{"num_hidden_layers": 15, "num_attention_heads": 7, "intermediate_size": 576, "init": "uniform", "schedule": "wsd", "decay_fraction": 1.0}
Each number is 128 + 24 x the weight over its row's rms, rounded and kept within 0 to 255. Layers, rows and columns count from 0. Numbers have three digits each. The size before them is the row's rms in percent of the matrix's.

# up: layer 10 MLP up, 576x224, rms 0.302, rows 93-127, columns 0-55
# down: layer 10 MLP down (transposed), 576x224, rms 0.34, rows 93-127, columns 0-55
# gate: layer 10 MLP gate, 576x224, rms 0.28, rows 94-128, columns 0-55
up93 102:125110134145078124115131119122159104177157137106130118158073133105154156131151096152108112157165109096150178123108170114118139144154132146161088114114142124129156126147
down93 105:120147135139124134108107152130126119155154127082102115131135121096133177132130108158099098145152097115168193137139143099120127148159130066142115151092081155175125090122
gate94 107:127121071144146176128125155117122123169140125198136118132088106102086137105134116110150136170155143122148106130110144117133149084070113078163127101136124116125116105102
up94 103:105128124148166126181102096170107134100125145121120111111154161153090132120106159148103109145105102110140078121185135109131139157117181126126158105107158131108136139123
down94 099:091141151105126078172084084133154128138173150137086121123109168156117163136138120165082147115108106114142119106125163114074137162162126108097121184170141119137121127100
gate95 079:123079149138164163121140086138090107122105119126125147168130127176136122143124127126127170145141131171100131156123165122178123084132131134128177154146121146171099160104
up95 076:123101122127112148104089171127123098160141135143099154112130137102179086153113134127127124099157164108074143117112137133100112187133125103097149113137134106137138152160
down95 091:121154142125130126107127132130096142161158178120111113090189099111096182124127171100135129160100153203159103157121158090152130144154126151126188096116128121132125123102
gate96 108:148095107123107140142155086125145095128133120088112111153146071072130142152117159114137122148112172104147098106134138121098165156123111129116133145107132134121094110112
up96 111:115182141138141129105114172130127117137175114123135128125153105135174123119143120124122172098136130144089117126113141116095133105115111169107101089155175106114111144140
down96 109:106153155131097107130119160097134117131173115165104148110131170111161136131151117108124140107137078176150164120119143098120094119122111135164120139114143136119153118086
gate97 112:115117124090121148141102137135117079157068120123114111107181122123149122123150127154108136143132102132091133092130151100134166132178111117153098116120174132140093117111
up97 104:138127132144115147114151095186150180173196136135106130126142123156073154125129091120090174127111150129114105079170128095132141101158149072136148133135108149121136144108
down97 104:133126158117104162162115130111161160119117135117100080124154126131110085169127099134131116123134100158109110099126146116165118110103115124140157112151102118111163159128
gate98 087:138174140115118127052127152103093145148141073134138106100143145175118119142148086110122124110172137113093087083119108119117147105143137102117127102109109124099117082141
up98 082:120131099058134101165147134140091156158158076144139097118140117157095106149120134124145092095151172118095111084130119162076186119163128075163158122128148148119127138157
down98 088:154108160141153153089112149133131128078104119084122128169076108139142143132138150106148122119110122104140082165106145130111092066088133138148125117110107124152122127088
gate99 089:146157060094092154148106193086142156124133131148115142110145149131128116127149157164134129138143117196122122155113157161171149129103112112126166139147122133128159131121
up99 097:142118161137113166114130152107175112122116112106110110108115119140184117145124129151100196107096098129162105126128134092132107139120067144108167122136118122118130148110
down99 093:126136123172159122100134142123124086103128134090127162159137114109135170095135078162118133109100121109133144062161136073099135174151116122141141175132129138098102105068
gate100 079:154110133148085142124098109125124152118128062136083135106108096087127110133135124128115110133159114123126122104193158152152148141058139118116123115120091124093098166115
up100 087:124119118101132119154128111146131179148152090143152125130168139073153167151146145139125128134065152078164126141175136167121112196094131125129170124153104151130140152117
down100 075:144152089140118124118113126079132150121083148166124155116109107143142116155141073156126152129136156147129101086090147110155111169147125139147103130112133150122134134083
gate101 100:115148128137130125128089105154103087145129150150100134147147103113136158106134111140089114098113143144140153095072121115125151150114168148112159136151143109080100128128
up101 097:159096136124090146141155088098144110122131138153168104182104123132107141170115166110119126160124101121118134148116131136115102162145124116193120155074141170132088127136
down101 099:160131118142105134157158164136130125122099103153119128151123136124101101101148106110150097163139113152104151125132128127128127116148119092142131168097132140151158145118
gate102 106:124102119103141151145145147134145137137103185141140108110170082131171143131122137138062154123121102140112130118089156121155092136148116128126098103135137149169141121129
up102 096:180122123143128117116145135110148115085154173109091115122141153175149097133113144107129138130134115131150123115175156127116118143119121114144153124123175175118097142155
down102 098:094171114111156128095135136145169162109163102153045132160109161058090139093114138143110134123127092119140131146116096117148164111117143161167144148107113091101114134104
gate103 095:109095130090095132128159108105175111153133106094158120112075130090113147125112167133098151136115145148101158101161144127163104159105128142124126158146156126132159142105
up103 104:139076165140138118107107081130160132162106154103099138120145090118123126152124129108157124173134139132177142120170119124109116072083156106125106122136124142121143124113
down103 099:138111093168139118120127110128100113133153149132109130155130152129167144141127146118154090124139173096150114126138136158110121073119117140090107100137140144130121110145
gate104 103:085100095145100107104146126135119153182131122093085146133116116156131121124115146159084134112122084121163137140137125109121110145125145151126159110105131154123136133062
up104 100:127112078130090117105119146162129132151101100124116097117106181102144138137168091106139143110126151113127094115128184079129159107108110163076129127154149116109163115118
down104 103:127105134148109165141148113185124130181146093175117128117141162107124136140140138140111124119131099117120082127125150115102123075085149118112129106088102125156121138129
gate105 099:117130161106093153178107123139152140150114131103123121110116114122120122123126115149132146131133155133126119136124113131130166155118099145130129097159127098165122097182
up105 102:132113139148124124122120167130123166095133198150142124121105177143135135066094119126127123152119140065159116159103098143114118118107160134146151096153152155161124156135
down105 099:154094098165134100117099131122108120139157130169115124153090101083179116104130106157105140132155126094135125182138111100096146127132152148091157115115173136090122146103
gate106 110:072062109134122120110106107086128167169147138103089122109122127113135138147181110100098095148132125115112133125102124125126125103148137128181079175107118126106082104157
up106 100:091104121099129094170100116156144153161082127092111109096094144117116126122114150126122123179102127137085097118146133148105155136151131137150079161125139119134129119145
down106 100:123088155159107172142148148163129130164102137099153137119095113160116133121085128119139127110136119111123110133169106145129159073141162151126082105136119110160138112135
gate107 099:123126108154122110100162126083130150130105137181107100135101116155109143135139129122135109100083136145105110097101129139151092093129122121135123150088122123119121119184
up107 097:113119164137149100109133135122155133173113142103075083101065095119099129110135143094166100161151096133135137153134127141122109107145154144141131146126127134124110150078
down107 099:130087110188147116124181136122151108135119143132111100123141097117113102096145115100093150123150100137150130142095148176121092072106126113139175162136124109126095108115
gate108 093:115159156113177109146153113139106136133135126080115120153192130156173159164173095180159156142159073148142129145133121089129110132155162091147132136152129096168089100138
up108 091:119139136152119144083128104150134096090117093131142167157096132200126128150116116142130144128164137113116134117108094122122137117154138124119141145112115133121169132130
down108 095:086132158128096145127136150146071053065098162084122095144125132132145129085112151127156105116173131150110113151153098112152095153134129120116150102110109110157129101119
gate109 108:121134157139142140136133123171151123158129127162100097168127130100138156130136150136146141138159086147138142107157128150152138090135157128137111134153105105117130127078
up109 108:101114154107182138135151116114110106147133147139126127111072121119120125125154111147120134117128101102102131170129152143112107102128147156110102092176165118124073140157
down109 107:116140126145078111098114105120133153084152140116189150122155120131162163096153145101127119107125138170129112095106121145165096126104111110111140171111128144125122128108
gate110 107:099112121168130108092093159143149132129156139124095121156108123101125108150110152181089149154107126117132122104106119133088097148137152106155149145124154139117133161133
up110 111:185117140179155140177167090103116148132086075131120140074146150100125135155104135120134136068137133129170144167133160130152140185120082137144143111163136126138137120048
down110 108:147171118083118145142094130135151127153121123149100122138138101145116132126108118149132152128155174108096172128153111126138103126161121108135132113133149129162171163147
gate111 090:125140148147133105137155114110136136169134091109117125117135128120128141131137164096125147137110133161128167109119111141117161096154078137111126115138118105124156161135
up111 087:126097149150151141158137172121111156145114156127139123077123125128115194135114143129132106163134133158184176140105153103140125123125104118135061177143165170129136092134
down111 094:168187129113099113142120126116099115124090172109193162115136149115159121157151132125119098130118115159170118151144139141157129150115117121141132085134111119127169075109
gate112 099:150141099147123087134128132122146112131101138085157123163123149129136148108081090146158135140128132144103100140119153089094147134118092107118130109156086122066120150114
up112 101:122121106100124173108141132143100098086113074114106111104149119150123121128127109120124115147127143169137164148148103137132180180135107165168132151116154128126114147136
down112 101:118147142116110151153120176145134063109142141135101150117159115138110113121151112090128117146126112145097108122127086179124143157144105157134098135135132110142107084128
gate113 099:150134144136101090157125139168100097138127148166122090109129118148128097133122119151134125142098136127118102077105135157151126100121117121096129127115154092122113187117
up113 098:130190133122094175143104153080097128122117166091164100123139115081142136094138114102134160114141175125099090151116162139115116150109108115128120116137090129106111132118
down113 099:151138087147075143128131140107134126186130105156147137130115101120127128110127045109154165152122113152132144130103086132097121098083118163124140137119120109176116141080
gate114 097:120142125170151110132149123099125100135161113082145163121155099131136111082121106129065095136133109134120125120134093106112137137149130125125141153140174126104123184126
up114 093:117114134145105142115131121116095067146117085123073101126094131106159132128096148087116079125146120134102120133141126108116133136077135145148092121164140169126145085206
down114 096:109136143081133141153124109143093151157125118098161146129176197117142143102153121159091105115095083112152134121122120150133133141136138117131102108083173129157147113157
gate115 101:131121153136146153115134098094094153103147113134144116129145090138111105098178145101129186143129153120123137089140120124129176119116117118136120133108133160127090128119
up115 094:134094150145098147129150099115154089144154138113129143119103164159134133146167113108101111094117118088164155152096139116123109130128153117113100158171123116137136136133
down115 100:151147120155088157103138129165156122122129116147152097180112114090108078145149098139124127167133136147111122074097108126145136097159153128077110094132138161148150109119
gate116 102:144079107118130119145104129123120142191136150152141096104137117152093133145106126123164160143142144153127076145152142117167103125157118099115164131101123131131095105099
up116 096:136128108113083133098125127128175165159123109115147141152117146069176163111192114145127164101146140173162144091146157177130155120096117136163145154137126141162119138121
down116 097:166167129151123101096129118145144144129139128119129122158127154063143156124124136161139082151113102202115117148063145125115151117142101156146122128167137133108144173161
gate117 087:168076150131133103102119077098151121149167145081115123108103124118164129171133131156116132105122117160142132133106091108093144115145116121104134168158115108156104115125
up117 090:158109145119171128118128140151135106115100121131131153159134136055113142079093089114135083122130125112113102102150139128148108162134139132112137142111088133059117132140
down117 085:112166101105140150151142132163148134158106092119153098124166123162109100140128120102149136189149121096140097173122137107096128127147119168141114147138098130164138138089
gate118 112:099118142115152118179121142112121145144118134139139123162157120091094141079117140154175088124127119153141114135116072149144105114161098118144149073175124139104109148122
up118 108:069077168112130112174124167123149137104085153149126097158132134133088151119125165154167103136106104107117111137105071159121116121171102137125129102137100136121120144122
down118 107:160135103164140147072164082111126142166136105118124146094129111118182103157162102094068178096153129131122172100128181094128146110084150125106110161119145123171133108121
gate119 108:101079106126102116179109139130107154113150164131117122076133149127125115123095129112147142143120153094147176112141132126122144154109132134137129124156111104078159139127
up119 105:141150119143159157127138201142158097126137120146123124114104139132100108090148101110160130155128107104093142104113145140127131101172153134127081156109159135121123124118
down119 105:135154167129179162135157173083131111145128124145135105177132128169121169143151121131158144162109149145082143141150129144107129107132107152145098098118119117129130136092
gate120 103:152119119149120093158118127100103121188150153145111131166121129115115151140101134159084156170109100094104106097159109097099157099137103130172123112155126165141121181104
up120 102:111115099096041170153130150090095122113100112122119109181129169111128124132138139136131144133160103102167129101105153123090102095147133124135134118128123138116131147107
down120 099:098113132101140138148127128108107099172134133105172131080147116123175123130126122140144160110120116172143092097138145119165139105128128154125117129139122105105163131133
gate121 095:120136134132118117139123098109157152099103118121149121134140128110142108118114103144077118128086137124141109117157108137147127172094118131091165114111069125142105166153
up121 096:146161162129118165140129110122115118152140117128137112119121134192093119098166131155174123142081125142159116098162129142100170114080138127065110112165171132107123146144
down121 093:102122124165123129117154145150123109148122095125125100103122136149095134159119115146134136132115121109139145117097129119153098154156148142148125086151133118099121140130
gate122 097:131140123139115107082141129172158117149117117151119148120151106094129118129110134165147135091145103155135140110145167158151134132130118105124167107117149185096103109129
up122 098:137087113158162165097105107140100106121188132125114129153142124142145122124118117098114092100110142145123105127083108131134132099112143145109167101118134106112101152145
down122 096:128172112123122132111152080081082126131123148162103104103146152173152108126118111122105152105136121124121161139130131115151092100169118148111149118107146111169134118111
gate123 103:133136069133108106125151134158120131163129134101130122092125109102165138144060106121108121126116166119150114184099136144092125134137131097140133121144154109135116112116
up123 105:152084182113146160144141174116129153127128154115145122125121167117074129163091118071126128165142145121094099151136104146114119113148110108168143108110139104110176104171
down123 102:136121145154120085091156097134136116133113128095107071150118120145168171110129126130111140130139106104144124135197127107113110096141115149139131159137078135129151064155
gate124 091:093121078114154153152151129103097095162109067143149134130114096142190126161100160170101146165128140142108102098109124088090131123152101096146150142158100151122146135134
up124 090:139097096125162131147164117123160096189127141131181129158154096139155152157121090127082132125143138122119106071128167087133147141154131117114116148123126170090105177133
down124 088:111145156152127174147115143152141104102105149131114124101115146141098155149101136134113107155153074167106135075133089140116120108113159131126149178143145112120120134150
gate125 105:139107147136118127116149145112100098088125162149087106115159121123096122120125122092151138108127144120128112104121168102150159121153171085097175140125140126091120113116
up125 103:151087160131088134112155121147096137085118134143066154106114108122131098081133118111113125148159134123129134134131081131161116135158163139144169125126119125120129126134
down125 102:153097138172150093127115125098131067112164130084109151111104114107144115093100110147099112126091148069136097144152125179182155090168120075148156162144131107113148118116
gate126 094:112064138125111120091134076121149155139137127108113131132107116107097116185141105151078136094105174126150136108142130107174123136153128095113124090106141094086138116135
up126 091:154109162117057125118177101164157147131124166114122110153134098128122119112102110129113149086137169115119151110095139109094125166156147159098106125101077160158121116123
down126 087:145065153154142170146122121110127141100165093134082101161086134108108144127117157094135109093110170140153099131122097127114135130132122131139142112140165108094153120120
gate127 108:130103119147108130156144128160116149121113143109122154134075160104130152137157098177128165103117175119137103164143101117193170122146156152135168132110151170163130135156
up127 101:138104071163123096121138105141170060150125146113186127125103099162091097129158113122113122109149119114103109097134142141127139082136117161143123117125142119144167139198
down127 106:138150117120147165076148166144123115119142131142134114085140115155125086094123138139136163138073134166134140118140131126106109181089108160118093127129133151123128121116
gate128 097:093131122085117159159166136099120171117108160167145096151161171141142116156132173126112150164094108117160113189130127153114120106127131133134069132109133122181136141106